Part of a small language model's weights.
Size: width 768, MLP 3072 GeGLU, vocabulary 50257, 154M parameters.
Architecture: learned and rotary positions, untied embeddings.
Each number is 500 + 40 x the weight over its row's rms, rounded and kept within 0 to 999. Layers, rows and columns count from 0. Numbers have three digits each. The size before them is the row's rms in percent of the matrix's.

# layer 5 MLP gate, 3072x768, rms 0.0351, rows 3054-3071, columns 128-191
101:451488558567565541487592508539496561527535478493427525470434481470595439388591531468517451441518542526558451530419516479510488470493493522479480523521469468520499417432501514549529406469496495
102:520564476421450489487473483502521519467492530552406453483491536460494533441522465477513513545526474574523584517505500468500509486506500570515523481565564544556522544521492463564587470492488541
099:493481571491528578484482504460469490439544465503453466476502546458569489555591437517596500514563494531558519563484470451534526487428563569459467600463562526512479548538440491466498497477429440
094:448575499525505449542551512539465486477544516533488550496517475508407508492513459498534470448502440575484478508423499488537522497525534551456500466503501518502440551601479485523505497457489510
103:444452477489430493442532516473463556523481470553534468542433492502495442431522519508504543475575460489514575543533521512496479551489518501538497502526483457493485530514467520532477435481446540
097:496542589517527414536532450467471471482468580557478471486507491425479421426494525504522397467535393422494424462437534489496472458511508486512488450481458469544505443548513487496509538486513501
099:506492476561468500494501478516465478524470563468511465492522496565548543509523521474575464524510479494470555435480470522480458489500557519542523529500515480451470403474510503554523504548475474
100:531470509494464522470464470491511492545468552446533450562520531549476493426522488491522512481525497518523420497497465538508522531512527452490452505496533471528484537505492496495473471567520497
101:530383504498567507535493545429433451506486518469465501544543473474536547459490472473543522492519516537492487520434509474529466465445459536536575517465471451516513412550513487510480538542433498
101:523548534470446482505542478501407462437461455512467484565440473492466487394532508432554505493550539557538493501453493553526473476546458448566469522479465551563508492486494553464514527498442505
102:529559475506453550489478431439469544539491523489573503621484477492471442443507429539504558489513496548513480460461517533583508510499455451501590512477517518555512494518522554551551466546482469
103:506502419547495480515498434510403573475512430406524551458493511442555476460491499527467528437516545534462535560541433548526495496491538558494539491519480552488510436508524472502502511454543529
098:569475524451502539447591472441545469599486475451519465490572501517556533532557449479487433473400500520430465449612443541537381516509450451531500499526511473479556409477504457534530522485475438
102:510499475514542496449451500476515576444516526488447438431504452430525494525469522499469527380474406474516524529524538487510522468517497482498493455478465491556458446422529507591501472466558571
101:543433518494488511455488504484499496539484549429543450524520490504470489409465514440483536522526458545439453415458462531506545524495539578476522485550456486519509464513499513537503529509505544
103:526469466497459502519505587432402490468484472433457485557517445546547460504522488520508486562562513559483478489525452526516480478452476527471469482512476481481496413452504447527492531474505439
102:488457519542549486541549547462456504568472480504523476607442505491490490466472446462494505473588531521491479520494411500557534530528544442547528451468474520557498479515525493530588436555425485
098:530466604530522549459443449452529493492453512527459457578498420505512443494481494515543537489525518499504551530495499514470504585503504498505488541537484425528529503499480508470485495555499445
# layer 5 MLP up, 3072x768, rms 0.0351, rows 3054-3071, columns 128-191
100:493593477405502520445516515516524479488602555632472493446530522480471473473468489488523552533542579498569524519548463501491515515497467536659539485581490524480456463539462458552440523481522533
100:579558463461517541492512538516481506477465506497550432560491571551526486528477548527466403470490518416431595504451486463492419521485437545479533516469561503504536535432527506537502465481525454
103:462526485462485437546524440571492492503455623494534478499529528483464562522473494512540492536489544531514533480473502483462477475488486481566570558536517414533507444533455589498569504473486500
094:472519503505488531469468469489489573542502495470522554519497538515492455536463541473544469558499602534534491521503533545454471473534590394466456517478475490503505558433589539546508454517511487
103:487534538464554539486522488541437465472520476525452542456487519489464432492509500501476489515438452511546550460490496514488492514503544461524479418468526537444537501557532462492485428557483504
094:422525438563530455557514494424456567499600465420484463535437523535457583508498521516573521581502510497521574486467532480505485512512511490490494465503448482486462539587425443487504553518552518
098:470499444514536532497538485555496433467558547455440444432472465484493537461449475463499522549481438518442526508465515508495467509511502510468441454573524428490471542518458507501473507488541537
101:542514563488530515562548506467505513561503420523524561598505568554512475635413514543485540459524527522499520483509466547466593450418575459486562572409477547506508416511483473504484428468456451
103:593532562515456484516532577495555538526521481550530511492476452456474486541484499497467465453524457518410450610421530586536540532543483412597442454474518443508545478513447562514506502514506562
100:448542491511526517444509517546552469540518551505454457438469494446521510549500562477527488538563468556437493526492572457518452430452562501455542556532538520527466434470527440547501497471468504
100:439492488500481499464515578576465536531491452529554503474445494496472399586612573505494514447471534485488483483543474531578428464492495524538477539454516501461487444452520515537529570464487460
104:510529524538475450511415484480495478463518493538534441502490501512486497460523481443541543488501503496546507513489519545513529457447458551511523471477590497537601461544573542521490519485479529
100:479419555496508460487523459464537481482562502499535481528548543487495453535488455474448509563407580464435455509520551593517455556526429472541409522478400463475558448453467471496511521443466518
097:517506509527516424497516467518468462476524484455516605484511508510566575481470536521493518435429540475513487552462544454482481564473504525580503499538487491509515506500506506528457512466472512
103:432460487530508368524547509517497498477514539528508495538441473489507478489448477446446483531445522497433400458493437482515561484461436457550479520562470493504494551519526496495553447604455481
107:489442518401549478477466497500564586503422418544431496510535530515471507545514492487523481494442525456475519511441569512483530490553537489467496470506499596477475489508522485552579462497439487
101:579516526495454499532532510546505450550480541600468527516539467481512540485441528503520531558449529407456524503472518448476523482547496487488539514470513550523493529485484510486492556552501469
098:472566555538469462545530498444582474542491473462488424477485447545512550484462494432482438520523524485481574583502484448488511422519506514464547441492529521466537457485464567461449435463441457
# layer 5 MLP down (transposed), 3072x768, rms 0.0351, rows 3054-3071, columns 128-191
101:467530480507522509605431468490514467513480570490498494523504517532543490508461566480499490524446418470467556429524476447472532479450454576472500434544483571531494478549517490485539457459513509
101:448513503493485478497505427417504532543479593506498534560518499497529539518551459566472493472524515411523517467527477532446516518462481541508481506501488557547542503531535459506500459528468561
103:527451494511544458487573447533523508434454572528487407469492442489540567527525481479499551556499463515526494501447464485552513459419496492417452577476583468564438489482495579543470454559508448
094:585561483547475473546491539508448507507498516480517495504532471494533482461419425475496455508514514486440547529432523487498470427465443486539497549509510500502498541547541550496518574526513553
103:509501486582572516438432469401497560446494474581537529555428484488460522528485552530433470459421564540499491557513478548499500480438481477500462427440390561530537511471525534471521454468500499
097:510571543485481522497459508587478593484534528492540450497511448520513449535464492549497532490605481488493430524423395516508420491513464469490539522543475448470472488517458382516490527483477540
100:526530474543519510462412499545440541438543604460438516560485455547507531493555525446559509490552513410555450538460543477505506547566553508526461499512488485474477531511504450502510447481540521
100:515438551435479502534487537484511467571483502498497451493440540485395522376426526456525564515541518437516489521458548516488518469531507515466478536544469463536447498547470551520510461479506516
103:496504547493465493506529588494454429506500475447451538432577512519563494514519517473563465528585514500480504563509492494547521540520447514481522407479468472500526489531455508530441545532514516
100:467465467514484478417446584428487472518493546515468439521450510517484421488522468526476514503505543502430522434438498476485485465465567484536423415488500505544519533540425513389543497478486515
099:445483533399554428469543492457513469498487476508509496505543544570501537490553452542602553506580510470488476501537458528395497476511503542528500467493464452508489501548473453551555524546497418
103:516474529475549573439523590495488462468420439496479487563518512517585484534514468537486496567518529456510464541560499564492472509540460470511521493528456529533489406441491567516575431393443532
100:495550489452566518478525504442491479534591555573472557434496505504485495550506532549443494462472598508513527440493469541548535545528492553432438454511552539545497568537484582430509475451538495
098:554585489466422531541501520504481465504526495490512531415528553517440432570534480495606500475462511467511528472450472572514473443430439516480480490510524602509535505498426494481571552515458483
103:493469464384503488555495567523531482436463523559486471574513458555506500552482506522439478507457466427565409437518445493527540521555473507533462463555559529414576522434441526469500485545511475
105:448567445407536514536481559516489518464485462488490540492466549505436513500476568464408517540465463600513444469510436552555485442544468522533547502516508440525493552535514450500521458491480481
100:482543443515531505429507496517594519522505539540564543481467558517484513487444492548520449600521399535472471408474531479561498539520540459498511470534523522570436449462498548519480541545526454
098:488571494431522518548495481475529493518560498482557621445508541432483425467460482451539505502544524492490505522423512470560475495575481538507488520498500535420529481507574469439517568447542463